Weights of a small transformer language model.
Size: 16 layers, 2 heads of 64, MLP 512 squared ReLU, vocabulary 512, 3.28M parameters.
Architecture: rotary positions, no biases in attention or MLP.
Each number is 200 + 30 x the weight over its row's rms, rounded and kept within 0 to 999. Layers, rows and columns count from 0. The size before them is the row's rms in percent of the matrix's.

# layer 2 attention output (transposed), 128x128, rms 0.142, rows 39-63, columns 0-127
083,228,147,200,194,216,168,221,232,198,180,218,183,188,192,243,162,174,222,146,201,209,217,198,219,212,224,185,177,185,248,277,195,209,159,224,166,187,176,217,187,211,194,187,238,194,170,173,144,205,232,208,171,191,202,155,198,185,207,191,163,209,164,180,201,199,276,220,183,182,177,203,233,187,214,171,251,196,216,170,268,176,158,238,213,235,185,146,212,233,218,159,186,200,191,218,137,155,204,199,199,209,195,256,242,175,216,210,154,193,163,242,209,151,193,219,181,267,220,171,133,204,191,230,141,246,202,222,148
080,214,137,199,172,228,202,271,270,193,179,151,179,169,210,207,211,204,201,167,244,155,217,186,227,196,177,158,184,198,242,226,214,183,180,170,204,180,180,225,206,188,218,209,208,200,216,161,156,262,174,217,190,237,235,171,203,175,151,152,162,182,161,210,221,240,233,233,196,179,181,210,225,180,224,167,234,193,171,160,255,194,161,211,178,170,170,163,217,245,204,192,160,191,207,178,135,141,198,186,188,234,181,226,215,215,169,185,204,202,205,214,241,155,184,196,196,272,211,223,123,229,224,264,184,178,213,219,208
071,190,181,190,175,162,170,246,178,206,217,232,231,190,199,220,188,213,234,223,212,170,204,163,238,216,169,200,172,203,188,157,201,251,174,202,263,172,233,240,188,178,194,157,184,229,149,217,226,210,196,191,225,202,169,223,192,212,140,171,202,208,191,190,144,147,189,191,186,167,190,145,185,153,229,206,218,176,226,234,190,186,164,181,177,153,200,127,123,157,161,204,161,175,156,201,259,246,177,244,239,212,174,223,197,165,208,223,196,158,196,223,202,141,246,193,215,153,229,188,216,224,216,150,224,180,167,205,166
087,161,243,226,219,208,250,201,175,188,164,220,189,196,213,156,247,191,224,178,140,234,173,189,236,181,201,221,186,231,198,186,254,191,188,206,188,216,236,210,161,159,239,194,194,169,204,214,230,208,213,188,196,203,183,219,162,208,187,235,214,167,207,221,168,183,153,167,235,200,225,268,160,259,224,229,215,145,227,205,213,222,192,158,141,231,217,249,203,196,167,205,199,196,207,202,249,178,255,249,210,195,243,193,248,196,214,262,222,216,258,184,149,229,189,169,228,166,195,195,260,166,148,211,220,192,135,176,225
086,242,148,168,201,159,209,170,156,205,216,201,182,198,196,234,174,209,249,191,175,255,285,170,235,217,167,178,211,186,212,183,185,223,200,229,189,209,194,221,174,183,253,188,174,218,205,184,187,179,177,211,179,204,178,188,174,222,188,207,162,160,217,245,227,240,215,211,185,206,218,131,222,244,221,193,238,181,209,284,268,206,251,141,168,222,144,177,180,179,206,224,209,209,217,208,169,235,231,233,210,194,187,250,242,221,157,214,183,212,239,247,188,208,153,173,181,165,238,228,165,161,196,192,164,183,182,222,147
088,164,168,213,237,212,146,245,276,175,190,195,216,211,225,235,223,211,168,214,210,130,181,216,131,217,202,188,154,200,190,213,224,176,227,186,209,160,144,136,213,211,195,233,217,209,176,208,234,182,226,170,195,182,201,184,259,181,162,192,218,264,170,208,212,213,219,192,183,172,137,196,175,138,183,174,212,178,171,184,182,188,210,204,272,199,236,150,186,257,213,195,223,186,209,167,178,188,194,229,204,228,215,248,206,190,253,219,198,187,159,203,246,190,233,193,221,204,158,214,169,241,268,185,207,231,211,160,226
085,200,153,192,182,175,156,275,244,197,227,200,179,185,213,237,151,152,169,215,249,235,187,255,232,212,162,177,183,180,204,225,161,165,194,187,193,199,204,251,197,241,213,186,211,171,235,196,191,236,138,219,173,223,222,170,164,205,132,183,178,217,164,215,178,179,215,225,223,147,177,197,230,128,270,190,182,203,193,187,236,164,218,206,178,184,175,178,211,249,183,202,231,207,217,213,204,199,163,199,186,213,215,223,187,245,144,185,162,200,171,236,221,150,152,173,180,240,186,238,137,204,166,211,178,237,213,205,172
088,179,186,209,175,194,182,225,196,198,224,205,209,159,177,235,168,155,205,224,217,143,166,240,174,226,171,210,152,169,152,134,246,218,230,194,196,197,237,228,263,259,191,138,191,186,234,205,218,202,213,160,190,189,209,180,153,225,179,190,161,245,193,192,177,210,245,190,176,173,154,219,204,141,233,229,161,177,189,190,169,172,202,176,208,154,227,174,221,199,206,185,214,248,175,159,241,229,208,215,164,207,184,182,169,204,178,180,209,167,210,189,236,240,236,181,164,242,222,196,173,197,184,101,181,255,249,192,204
081,241,219,182,227,200,226,209,187,207,235,158,202,222,256,195,225,243,176,199,157,232,212,200,222,142,192,206,261,218,249,234,213,220,211,202,231,265,158,179,166,169,203,238,210,220,173,239,232,194,241,237,203,183,205,227,165,159,201,121,180,185,155,167,255,192,201,214,259,248,211,224,210,252,216,157,232,183,212,175,209,196,202,177,193,243,142,247,207,207,162,207,207,161,209,211,194,134,224,192,190,210,244,175,209,196,177,198,214,225,201,194,185,164,201,194,238,202,188,204,185,222,153,293,215,159,190,191,199
090,188,245,220,262,173,212,230,204,169,250,187,190,209,213,143,227,178,165,203,156,184,166,234,211,204,188,195,186,182,203,173,225,194,238,191,211,232,217,185,153,220,206,198,186,173,248,215,242,241,211,220,182,198,223,182,136,237,164,165,186,209,186,171,211,175,145,129,251,190,164,232,154,195,245,217,213,187,146,188,178,182,193,190,162,226,233,232,204,241,175,209,191,163,216,164,188,155,253,215,185,196,265,196,224,217,160,219,226,170,232,149,186,215,143,154,241,224,175,199,142,173,170,168,202,237,179,180,199
085,235,209,199,216,211,250,195,141,189,203,229,176,219,199,187,192,204,233,197,217,236,194,204,274,233,189,184,191,211,193,187,242,222,151,234,216,210,194,242,153,191,215,149,183,169,273,157,169,232,187,247,175,202,196,207,220,184,198,195,208,137,218,202,190,192,194,170,226,190,186,177,181,234,222,269,237,176,206,224,224,228,218,177,159,219,185,204,231,201,168,219,156,195,181,169,183,180,246,227,163,164,195,261,258,237,181,254,220,169,194,206,229,270,213,159,192,198,254,197,199,141,134,158,191,231,175,211,179
091,166,246,206,149,212,197,154,171,189,126,217,193,183,176,212,218,207,193,216,226,189,236,196,228,180,214,184,157,172,232,160,251,186,192,215,153,187,219,223,203,208,165,203,196,220,171,174,217,156,160,183,180,177,217,208,180,206,151,293,182,241,209,181,147,217,218,219,164,194,176,207,180,148,191,212,162,212,168,165,154,166,186,231,159,141,244,203,203,158,173,144,229,270,186,189,171,223,221,237,203,196,195,230,192,173,229,223,240,198,188,178,158,176,186,132,181,217,195,219,241,196,218,206,172,193,224,250,240
071,310,225,188,151,192,226,164,176,225,185,210,204,180,165,175,208,215,250,189,220,164,236,146,209,236,189,178,191,202,164,200,196,250,169,208,226,193,193,218,227,195,212,159,170,217,186,199,139,198,205,192,203,225,202,217,249,208,193,169,208,197,244,169,202,162,181,157,188,180,271,152,178,236,206,194,222,158,175,263,240,216,159,193,216,215,204,152,191,156,230,211,145,204,162,181,197,235,194,208,200,228,168,260,243,163,183,216,213,180,211,236,219,199,186,207,212,156,265,189,184,221,224,144,233,183,170,197,159
073,181,238,217,223,222,216,200,204,182,216,139,224,221,209,148,239,191,203,199,152,181,202,212,216,153,173,174,172,182,230,197,210,150,206,203,167,202,218,216,188,242,171,290,192,152,225,194,232,184,194,209,220,234,200,184,174,195,183,170,250,179,156,238,221,251,199,169,246,250,229,246,171,195,193,199,217,210,203,206,196,204,207,181,183,219,189,229,205,237,191,169,229,166,218,224,166,163,252,218,175,233,264,129,226,197,154,181,228,166,258,164,175,239,184,140,197,179,154,169,227,211,227,262,203,178,201,199,243
079,192,185,201,208,167,188,213,240,198,231,212,172,173,150,223,196,165,207,218,220,132,198,192,188,249,146,166,179,159,116,167,214,222,170,186,207,182,211,221,219,209,214,143,202,197,246,213,203,225,188,190,192,181,196,193,189,220,149,231,223,217,196,217,195,183,178,151,198,154,183,151,178,202,235,206,195,136,167,248,201,212,218,138,225,145,246,153,223,210,214,229,190,239,230,148,220,218,198,234,151,159,178,241,182,201,178,226,185,187,189,206,255,239,199,199,204,185,222,247,188,189,209,96,232,231,193,190,204
087,200,275,218,248,183,232,217,235,186,223,252,225,220,174,194,208,203,161,237,184,211,189,233,185,235,205,210,193,211,165,203,183,192,224,183,226,211,183,122,156,216,200,161,219,161,241,197,234,198,177,228,205,201,176,204,245,223,218,243,217,186,249,192,187,149,128,114,240,196,199,139,163,178,207,218,183,239,203,260,159,201,226,215,219,227,233,209,214,170,214,244,195,204,205,186,198,217,215,222,193,169,213,241,209,218,237,230,179,210,177,169,233,234,223,189,177,146,203,193,244,197,188,113,217,221,201,156,168
091,125,220,206,130,162,214,259,215,198,189,151,258,193,205,203,194,162,188,196,209,215,185,252,207,199,162,219,182,204,174,182,172,151,211,163,186,228,228,197,193,232,223,202,190,149,231,226,238,290,183,197,273,224,207,160,169,224,218,224,196,202,192,214,166,205,191,230,234,204,229,217,158,170,232,216,148,215,199,199,156,182,191,144,178,177,217,196,204,210,198,185,177,229,208,193,219,296,171,174,172,187,165,130,163,179,174,211,226,229,215,190,161,221,161,214,184,179,182,192,239,182,184,224,165,176,204,201,220
077,253,219,205,177,204,186,193,129,225,208,222,248,189,211,231,204,195,258,207,196,199,270,200,204,203,206,216,166,144,188,206,196,245,188,208,166,213,213,219,257,246,150,199,161,229,142,212,185,175,233,195,211,186,189,172,201,232,233,211,166,200,199,204,199,226,258,230,182,196,221,178,260,137,158,199,235,205,190,197,181,111,213,203,211,190,199,166,171,180,222,197,229,201,172,217,162,244,167,168,173,210,156,168,181,131,177,157,180,134,201,236,188,209,211,186,161,196,226,156,175,210,222,174,166,221,239,191,169
091,213,167,178,167,217,189,206,211,220,169,209,211,200,171,212,223,244,220,237,273,186,239,154,181,215,224,177,228,192,180,226,191,204,196,218,194,164,198,225,276,206,205,195,171,274,167,163,164,179,160,209,205,202,236,207,281,170,201,242,182,210,226,200,200,233,235,295,137,209,196,197,232,176,134,186,181,219,184,184,210,179,213,239,213,152,204,164,158,182,211,216,205,223,195,212,190,238,148,145,211,220,160,196,166,200,185,152,213,212,196,192,224,182,185,207,186,226,203,215,145,232,273,204,209,159,217,225,205
092,149,251,215,247,226,238,229,180,171,177,231,230,205,200,172,264,205,172,249,174,195,199,218,236,218,160,167,179,221,181,161,261,196,220,204,171,223,241,230,165,206,229,241,213,192,238,171,226,205,177,232,177,211,193,212,219,215,141,212,206,201,200,211,195,202,206,192,242,171,157,275,154,230,207,219,180,166,181,243,195,193,214,181,189,232,235,188,241,208,151,199,242,226,232,197,195,203,251,279,213,166,230,223,242,181,226,248,234,190,192,192,166,245,194,120,206,171,182,202,195,142,155,195,216,212,192,209,193
087,170,161,180,178,164,171,213,251,202,215,208,211,174,145,199,158,193,200,240,252,170,202,211,184,271,179,164,165,162,138,202,181,209,203,190,178,166,200,224,222,216,208,157,216,196,230,182,156,242,128,161,215,198,198,171,214,207,157,259,215,186,184,243,167,219,208,201,209,147,204,158,194,174,197,209,146,196,199,232,219,183,262,190,206,130,238,161,201,184,233,192,188,223,232,173,213,274,179,203,180,183,164,222,179,186,177,195,174,213,161,197,254,252,194,233,168,184,211,239,183,213,238,137,183,222,201,200,197
101,208,178,219,147,218,202,225,214,233,153,133,231,163,206,248,205,183,215,213,228,215,178,199,145,175,149,178,216,223,185,200,154,195,207,168,203,218,189,223,245,196,213,205,226,189,176,227,156,244,179,181,255,236,173,190,197,209,261,204,208,150,220,272,231,241,176,230,189,212,243,207,187,224,200,207,189,232,213,186,212,221,163,177,214,195,201,202,185,216,223,221,153,194,243,206,200,240,194,148,194,203,110,158,167,171,148,179,203,240,190,204,171,215,215,222,194,165,183,202,254,202,258,272,166,148,180,200,230
087,243,235,200,220,244,222,173,186,219,162,178,172,209,243,193,259,216,209,168,188,222,208,161,188,133,234,206,238,255,260,230,210,181,198,203,216,209,192,176,187,144,197,233,215,201,157,225,210,160,206,206,183,186,201,238,220,200,206,194,200,149,200,198,241,181,174,179,189,231,220,236,207,277,171,173,245,201,234,201,194,255,156,228,187,241,181,271,170,211,178,208,197,176,212,200,185,110,230,214,226,201,220,212,218,198,231,215,214,222,211,198,177,149,218,192,249,190,205,167,249,224,199,282,222,150,182,178,226
089,120,154,243,229,204,210,279,222,183,229,173,224,191,282,187,177,208,152,202,191,240,191,265,171,195,213,232,171,209,208,216,170,163,215,186,201,207,197,209,222,219,177,212,178,154,210,204,252,239,211,224,222,237,178,164,196,219,223,179,173,231,212,232,188,199,226,222,253,200,188,232,206,188,218,228,211,204,164,150,208,169,197,198,233,239,196,183,223,267,167,225,219,164,224,264,205,209,167,199,182,243,213,105,184,181,175,187,184,184,173,210,166,187,148,178,206,220,163,224,189,176,174,252,218,209,208,187,231
086,203,256,172,228,209,241,202,179,217,203,176,226,227,227,134,225,244,204,198,162,200,177,172,234,170,228,189,222,210,250,232,226,175,215,213,221,214,191,141,144,148,210,263,199,222,183,208,281,151,211,217,222,182,144,202,214,182,207,195,191,201,192,153,219,210,198,202,242,240,200,241,183,224,179,175,218,201,245,218,215,234,190,212,181,233,166,230,188,214,164,194,218,156,183,204,176,160,187,234,224,171,267,213,243,200,249,207,209,225,224,169,160,127,201,181,256,174,197,166,241,229,167,240,233,173,190,209,177
# layer 2 attention value, 128x128, rms 0.0605, rows 40-63, columns 0-127
081,239,194,178,162,184,257,216,210,230,180,168,174,184,236,226,221,207,271,189,211,188,204,187,231,191,186,147,229,205,178,244,201,266,265,156,184,205,186,203,226,236,193,216,131,212,242,183,229,229,203,196,198,206,171,212,163,273,208,197,130,211,286,151,194,193,203,225,243,176,227,179,174,180,214,187,182,219,254,202,173,248,182,191,211,221,152,169,175,185,219,200,209,221,199,222,204,183,196,249,189,149,235,179,227,173,204,170,185,217,218,229,218,232,189,218,203,206,165,268,144,207,237,217,216,178,181,215,227
074,163,213,185,230,173,125,238,223,243,224,219,189,145,180,200,217,196,221,241,228,156,252,221,138,200,171,213,181,183,157,137,202,209,227,171,181,235,139,223,204,202,196,223,257,225,203,237,213,211,189,261,180,208,195,165,187,186,193,185,249,205,212,172,201,204,187,229,233,192,207,255,219,211,174,247,197,264,141,244,211,190,161,203,226,201,239,197,183,191,241,179,223,219,236,198,177,170,164,140,157,184,248,155,194,241,205,187,179,200,232,247,214,192,140,162,186,207,161,171,192,226,212,206,222,187,209,206,187
086,230,188,190,220,201,173,180,190,170,182,135,191,230,144,196,200,222,197,205,209,199,184,242,148,181,206,187,221,214,192,168,190,205,147,233,236,180,176,190,205,168,167,206,171,161,182,142,167,153,190,195,193,255,207,156,203,142,194,190,211,230,172,198,216,254,197,153,145,257,156,221,221,140,248,209,168,245,191,264,171,191,190,229,221,273,262,174,223,237,208,185,165,240,196,145,217,244,201,168,151,161,184,224,185,167,181,172,237,191,192,211,201,232,202,235,186,198,161,163,217,213,179,206,185,194,201,224,206
088,196,207,190,215,144,187,175,211,95,263,182,199,256,221,190,236,207,149,223,269,199,260,191,228,191,219,220,221,246,229,181,210,231,240,195,167,160,219,209,168,201,175,210,258,152,175,224,172,203,218,190,196,230,231,227,196,198,173,201,185,200,203,251,136,248,211,179,154,217,193,210,257,188,180,225,202,235,247,184,185,145,155,217,232,222,182,170,224,202,227,201,166,188,204,194,192,232,210,211,149,202,207,201,176,189,234,253,236,190,195,161,222,194,242,180,207,218,131,178,211,186,210,212,244,203,194,215,188
091,235,224,164,174,224,213,204,218,182,154,212,210,173,214,164,189,185,232,196,156,209,184,190,225,221,203,174,187,182,171,198,154,156,231,186,179,188,218,200,204,229,196,181,176,219,179,161,254,219,171,219,201,254,145,200,219,241,156,209,182,136,231,175,244,153,190,238,257,154,204,165,165,198,206,217,188,203,225,216,273,218,224,197,202,91,189,252,218,195,231,274,201,177,224,240,179,180,173,184,219,194,172,189,210,209,213,135,131,194,208,227,193,230,226,209,180,202,215,214,167,155,201,215,190,246,228,183,190
086,212,193,170,178,200,268,186,196,227,184,210,223,227,211,198,252,164,230,193,236,130,225,158,180,193,200,181,211,219,160,174,204,243,241,98,195,187,254,188,226,189,235,194,144,217,247,225,216,228,160,199,257,169,197,207,198,202,217,178,169,171,266,173,229,251,209,204,224,242,193,208,181,199,182,225,231,201,226,165,176,212,154,206,235,158,147,182,200,162,219,223,170,197,231,246,213,163,213,203,189,226,246,162,173,161,187,185,253,194,198,245,198,222,221,228,242,184,155,194,185,164,191,185,183,179,167,222,191
085,202,192,158,175,270,251,264,209,245,189,233,261,205,208,163,200,166,197,178,214,263,158,176,186,231,220,232,200,226,150,187,211,197,248,206,213,217,239,177,192,156,189,225,267,205,217,190,208,226,189,230,169,154,190,155,256,171,181,200,234,205,182,198,212,193,198,177,256,191,190,175,145,205,206,240,154,201,159,156,144,203,222,208,214,167,135,173,164,186,197,193,208,200,233,188,160,165,179,163,191,197,172,166,216,226,203,154,148,188,220,233,188,181,229,235,197,208,188,209,175,272,217,193,177,179,192,178,223
080,221,203,179,168,215,99,164,203,161,197,176,163,189,207,175,158,219,218,167,221,232,219,246,177,205,198,150,222,195,248,238,207,206,167,175,182,183,175,184,229,260,280,151,154,200,189,169,182,209,149,206,250,229,210,192,196,254,228,202,188,223,222,256,174,208,225,198,204,235,190,176,132,231,255,160,220,215,275,210,171,215,226,269,187,218,212,165,193,206,205,206,188,201,230,195,240,231,203,213,192,203,202,199,219,196,214,223,236,176,196,196,186,220,212,225,201,169,195,219,239,161,156,230,164,180,159,227,214
089,251,206,169,157,198,173,164,215,138,135,215,187,213,195,179,203,198,280,215,191,240,187,251,151,195,200,172,234,191,185,187,184,227,183,178,199,181,162,174,272,198,211,154,176,198,135,164,210,181,156,154,278,217,209,174,204,171,201,177,209,199,213,204,213,199,197,176,219,190,202,187,172,205,229,216,179,207,193,239,165,186,230,246,212,163,198,159,241,262,191,156,197,205,223,211,189,201,171,187,206,274,197,226,212,139,201,183,229,211,178,182,234,230,237,255,205,185,157,186,194,225,184,196,162,165,143,193,235
085,180,182,217,215,206,152,258,219,186,178,181,191,223,221,172,258,210,192,223,273,157,213,250,159,139,208,204,211,217,188,209,200,191,190,215,208,171,236,207,178,196,141,214,131,141,168,197,181,152,211,186,209,204,214,207,194,179,213,206,223,199,199,170,177,232,182,188,121,180,196,223,218,137,192,201,166,197,218,164,137,171,129,219,196,183,168,208,215,238,221,137,220,180,189,215,262,225,162,186,156,216,218,240,177,186,203,215,211,202,195,191,186,211,171,229,158,230,186,180,194,232,223,206,175,170,133,239,246
094,199,203,223,148,225,222,216,204,222,204,235,203,215,152,225,208,174,151,217,178,275,174,127,171,239,183,210,163,190,197,178,180,147,158,163,213,185,202,218,190,147,133,219,241,198,210,201,183,187,244,184,145,217,173,185,226,185,198,194,205,203,161,197,182,191,155,173,215,225,203,176,222,272,179,217,225,239,235,237,192,239,220,162,214,300,154,180,183,201,189,204,168,208,179,198,195,211,206,179,214,154,201,191,191,211,214,137,203,224,165,232,176,201,202,127,170,198,165,206,177,202,237,184,206,202,137,171,178
072,186,201,211,215,166,131,236,188,236,208,170,187,160,181,213,243,174,141,240,213,179,209,216,186,148,175,184,197,222,216,164,206,191,248,274,169,222,189,217,170,239,192,219,248,210,212,198,227,173,211,226,198,156,285,247,187,191,202,183,247,209,146,222,190,204,212,239,189,185,199,229,270,140,227,218,194,238,178,163,180,207,145,182,185,214,203,227,176,211,211,181,244,165,192,178,222,203,164,184,222,180,241,174,196,175,183,249,165,200,218,165,239,166,181,186,203,200,196,213,176,276,228,189,209,153,257,185,203
077,194,199,179,172,210,223,155,203,150,181,207,191,285,214,213,181,216,264,215,229,248,181,229,182,247,213,173,208,203,219,214,179,207,183,165,184,182,120,250,283,231,194,183,183,193,186,149,223,174,234,121,220,267,230,180,214,161,229,213,194,193,187,222,169,193,192,165,161,225,218,112,180,193,212,216,170,161,190,204,231,179,187,204,134,225,200,177,183,189,207,173,217,197,206,196,170,203,243,219,195,165,191,212,238,181,221,181,194,213,177,195,188,250,228,248,235,166,197,176,241,160,187,179,171,193,213,183,203
074,255,219,202,203,193,190,257,197,209,161,199,203,149,201,121,279,178,176,206,170,199,227,259,227,156,204,233,216,230,148,168,193,203,237,184,209,234,226,186,233,170,146,193,239,157,191,206,218,178,187,232,229,242,219,202,225,186,149,207,212,215,174,185,190,215,193,208,212,200,225,229,192,153,187,254,170,244,193,162,197,227,205,250,194,138,194,209,162,162,216,266,184,211,155,212,164,192,158,149,186,219,217,203,169,176,189,212,142,204,207,185,206,210,178,195,198,235,187,198,181,265,233,213,183,208,262,160,215
085,159,169,221,243,189,157,194,197,172,147,207,227,186,194,158,236,216,195,236,217,174,183,228,196,172,161,248,154,195,197,176,186,129,180,208,241,165,188,186,271,206,228,162,206,224,139,218,187,201,206,173,258,182,213,187,181,161,178,199,227,155,131,209,230,205,202,197,202,160,216,220,212,216,244,212,219,159,169,180,232,184,182,160,201,101,186,248,266,205,224,190,204,195,203,230,200,216,155,151,216,239,191,240,157,190,166,243,204,174,198,170,218,201,181,225,169,225,213,185,186,236,221,187,187,233,228,166,197
090,221,219,203,251,245,219,164,198,214,174,206,171,240,191,221,208,209,182,212,221,195,180,228,192,205,177,216,211,223,161,202,223,218,217,127,160,231,198,165,258,171,251,251,139,259,218,146,116,203,201,209,195,160,192,144,187,184,219,196,166,218,208,216,200,257,212,179,194,227,207,196,214,227,183,247,144,207,129,126,200,190,154,161,204,226,240,176,174,222,195,153,213,287,212,177,189,225,227,241,211,208,214,166,207,197,204,182,219,199,179,205,227,195,233,170,217,210,190,209,199,214,193,225,164,186,204,180,237
081,125,203,178,166,206,193,198,228,220,233,224,198,197,256,239,174,192,138,250,197,248,183,200,188,225,254,183,218,219,235,157,212,160,238,150,194,204,171,209,161,179,176,232,248,206,245,197,175,255,199,218,171,114,219,211,244,215,207,191,216,173,151,244,179,182,196,160,218,199,198,199,207,263,177,247,221,175,198,179,199,219,184,188,209,185,172,206,171,206,180,183,248,185,157,171,154,188,215,260,193,196,134,169,213,239,218,250,175,199,228,169,206,182,175,224,177,200,184,166,240,221,184,203,251,194,198,169,178
089,215,231,216,167,207,256,249,199,250,244,210,196,164,196,206,221,178,134,229,184,223,219,171,230,191,200,191,167,221,224,192,198,232,228,229,227,242,187,199,163,189,124,224,227,219,242,255,217,270,237,187,181,188,184,231,195,204,227,225,163,197,243,159,207,180,191,194,220,176,206,213,262,258,176,187,205,167,239,158,224,231,206,153,210,244,174,225,164,174,178,194,207,197,178,204,177,140,180,243,231,206,202,193,229,236,203,226,115,196,238,211,212,210,197,127,201,214,235,231,208,202,217,188,205,189,258,203,169
090,219,233,175,151,245,204,208,230,142,193,185,176,258,198,188,238,207,179,208,230,184,213,167,146,172,193,218,195,184,182,155,197,195,169,198,208,179,184,225,213,195,128,183,165,164,146,158,235,175,210,167,232,304,202,168,221,146,201,206,220,168,170,206,211,211,181,124,217,243,215,191,203,166,216,232,148,227,252,199,194,231,192,208,185,217,225,212,203,250,212,185,153,211,221,204,221,233,155,192,203,185,169,226,169,176,171,215,226,186,174,210,214,230,184,242,170,204,156,174,168,207,178,216,139,211,142,222,220
080,213,226,200,231,203,256,220,226,189,171,228,226,205,213,203,262,195,180,215,198,171,223,198,206,180,171,253,161,202,148,170,193,220,235,191,201,222,209,198,226,188,169,217,243,173,228,234,226,231,221,250,174,206,229,232,216,202,221,219,187,193,213,154,210,219,228,237,218,153,190,229,217,181,168,228,165,211,172,127,169,186,155,184,211,141,159,255,184,169,222,259,213,185,148,217,164,139,176,236,208,169,206,229,149,202,182,209,151,221,231,200,192,189,250,118,210,234,202,229,163,209,257,182,184,200,226,174,153
103,213,209,171,254,213,236,157,191,212,224,207,199,267,202,214,212,196,190,186,208,184,213,244,261,169,246,225,206,224,226,206,238,227,169,229,175,212,202,167,225,186,202,259,114,260,256,162,197,206,228,260,179,224,194,217,158,234,212,206,178,225,196,158,182,218,216,270,168,224,200,187,197,183,179,183,179,152,129,159,161,221,181,204,177,218,264,204,174,194,204,219,252,235,203,164,163,215,240,237,170,150,246,179,227,188,204,203,192,198,196,190,220,167,218,182,218,224,225,213,228,196,227,201,202,197,256,178,238
078,209,173,207,208,162,164,208,170,204,229,146,192,238,141,218,130,229,223,169,186,192,189,205,216,169,223,171,210,170,258,244,173,178,126,234,204,211,176,246,232,200,218,157,181,207,165,152,198,183,187,167,226,240,170,202,176,216,216,173,155,239,229,200,222,208,210,219,150,224,200,170,167,177,237,170,223,175,224,247,171,214,202,223,193,290,251,209,228,236,186,257,185,184,207,179,213,251,215,148,198,168,227,227,241,198,194,199,244,204,190,193,196,210,126,188,181,190,166,174,217,178,186,231,221,225,203,207,238
093,240,169,152,208,180,252,145,199,177,168,201,169,217,259,192,219,195,254,228,230,167,182,174,176,212,168,199,216,203,189,188,218,256,181,147,218,223,174,188,215,210,222,197,111,218,205,150,218,221,177,206,237,124,189,203,182,230,198,187,145,170,230,177,242,222,192,160,210,250,158,150,176,202,193,211,226,193,196,190,208,215,219,243,219,171,251,174,179,222,213,227,219,224,252,193,190,217,233,212,213,249,172,152,221,212,197,169,180,217,195,210,203,247,247,282,213,188,242,198,215,159,163,223,178,215,179,220,198
083,177,214,247,217,191,103,179,166,170,261,173,161,184,201,182,183,251,184,206,201,221,181,190,164,190,186,158,184,200,233,213,194,153,195,243,166,201,145,202,228,224,197,162,176,209,143,163,156,179,191,144,224,238,219,196,181,217,223,199,230,187,204,241,229,184,218,147,202,200,192,142,198,231,235,194,191,231,214,237,245,146,220,226,194,265,199,216,182,239,219,208,168,194,231,197,240,205,195,177,197,185,199,265,224,192,209,182,280,191,203,238,192,246,158,197,191,180,215,184,169,150,153,196,221,241,202,217,185
# layer 2 attention query, 128x128, rms 0.0618, rows 64-66, columns 0-127
148,192,200,151,225,178,171,184,177,191,171,184,152,212,207,201,192,240,206,219,162,209,207,141,234,157,200,179,196,237,163,234,150,205,186,213,216,219,164,174,217,186,206,187,200,206,273,250,206,222,167,242,189,183,194,194,255,198,214,267,216,203,160,232,194,230,144,230,191,196,230,188,239,191,150,227,142,196,187,206,230,244,208,167,168,215,223,153,232,259,186,237,237,191,233,234,210,211,187,212,197,176,217,216,139,141,170,214,192,263,162,221,204,189,209,153,243,190,209,184,215,239,216,232,186,209,208,275,165
131,185,200,182,220,207,185,215,176,174,193,184,164,228,200,174,211,257,184,249,172,183,241,176,218,184,195,161,204,275,177,252,158,165,238,203,232,227,179,133,200,173,223,206,174,196,237,214,209,245,140,234,202,163,165,234,220,201,235,264,224,227,179,223,171,222,141,212,161,212,211,202,238,223,150,225,156,204,166,199,226,232,213,180,162,180,203,130,182,236,198,226,240,188,247,230,192,185,176,238,181,199,197,230,141,179,152,189,194,233,178,191,172,182,198,159,231,180,184,140,200,230,217,207,202,217,191,243,163
096,194,201,199,205,203,204,224,181,185,186,204,193,201,191,195,204,256,168,263,176,209,230,162,214,215,170,187,206,259,175,263,110,175,251,205,201,247,169,145,187,166,213,194,193,214,221,215,243,229,148,240,196,177,181,219,258,188,215,241,208,232,177,195,199,220,139,223,178,204,225,156,205,242,145,226,183,173,195,214,246,220,212,185,164,195,210,161,195,228,189,220,219,169,245,249,195,159,138,228,172,242,229,234,159,164,190,205,167,214,171,183,192,180,188,142,244,206,194,169,224,237,231,214,199,217,221,233,159
# layer 2 attention key, 128x128, rms 0.063, rows 64-66, columns 0-127
080,196,231,229,154,185,221,222,182,224,221,182,159,214,216,150,149,179,162,226,224,253,255,264,151,206,175,166,210,145,232,208,201,187,190,218,203,164,201,215,225,223,215,207,168,202,122,113,165,182,193,161,192,200,234,222,184,155,161,178,171,207,239,192,169,150,210,164,186,184,204,184,184,208,207,194,246,200,188,176,242,200,194,209,238,196,196,212,218,226,221,152,187,185,215,183,186,208,193,168,222,227,202,189,256,212,226,174,205,159,201,186,217,208,155,249,164,180,127,266,242,200,148,196,236,197,165,179,213
198,201,241,136,206,195,190,202,186,196,196,138,177,192,197,171,170,229,210,227,196,186,209,163,199,187,183,154,193,263,184,222,144,201,203,217,241,185,176,183,214,147,190,201,225,233,212,187,197,223,118,226,186,183,197,231,216,198,183,235,263,220,181,208,199,228,150,194,212,217,244,157,180,191,155,232,189,198,185,206,234,238,173,191,155,209,196,160,164,251,162,190,217,165,230,250,180,207,181,205,213,180,188,192,151,171,166,187,190,268,141,254,180,197,210,206,254,186,168,131,198,266,254,222,179,209,192,230,189
157,173,276,157,216,172,171,189,150,210,197,147,186,201,183,185,190,226,213,215,194,178,199,182,226,206,201,160,186,274,213,213,145,182,208,209,216,176,168,169,202,177,167,219,232,208,217,212,190,249,139,240,212,202,190,239,232,230,198,249,265,226,166,219,203,242,146,217,204,208,223,176,191,208,185,217,192,193,200,192,187,242,192,168,158,221,203,165,183,249,182,186,213,202,224,248,187,216,199,225,170,182,155,207,134,179,166,206,203,258,137,227,174,204,215,201,246,180,179,127,191,262,251,227,160,240,202,212,172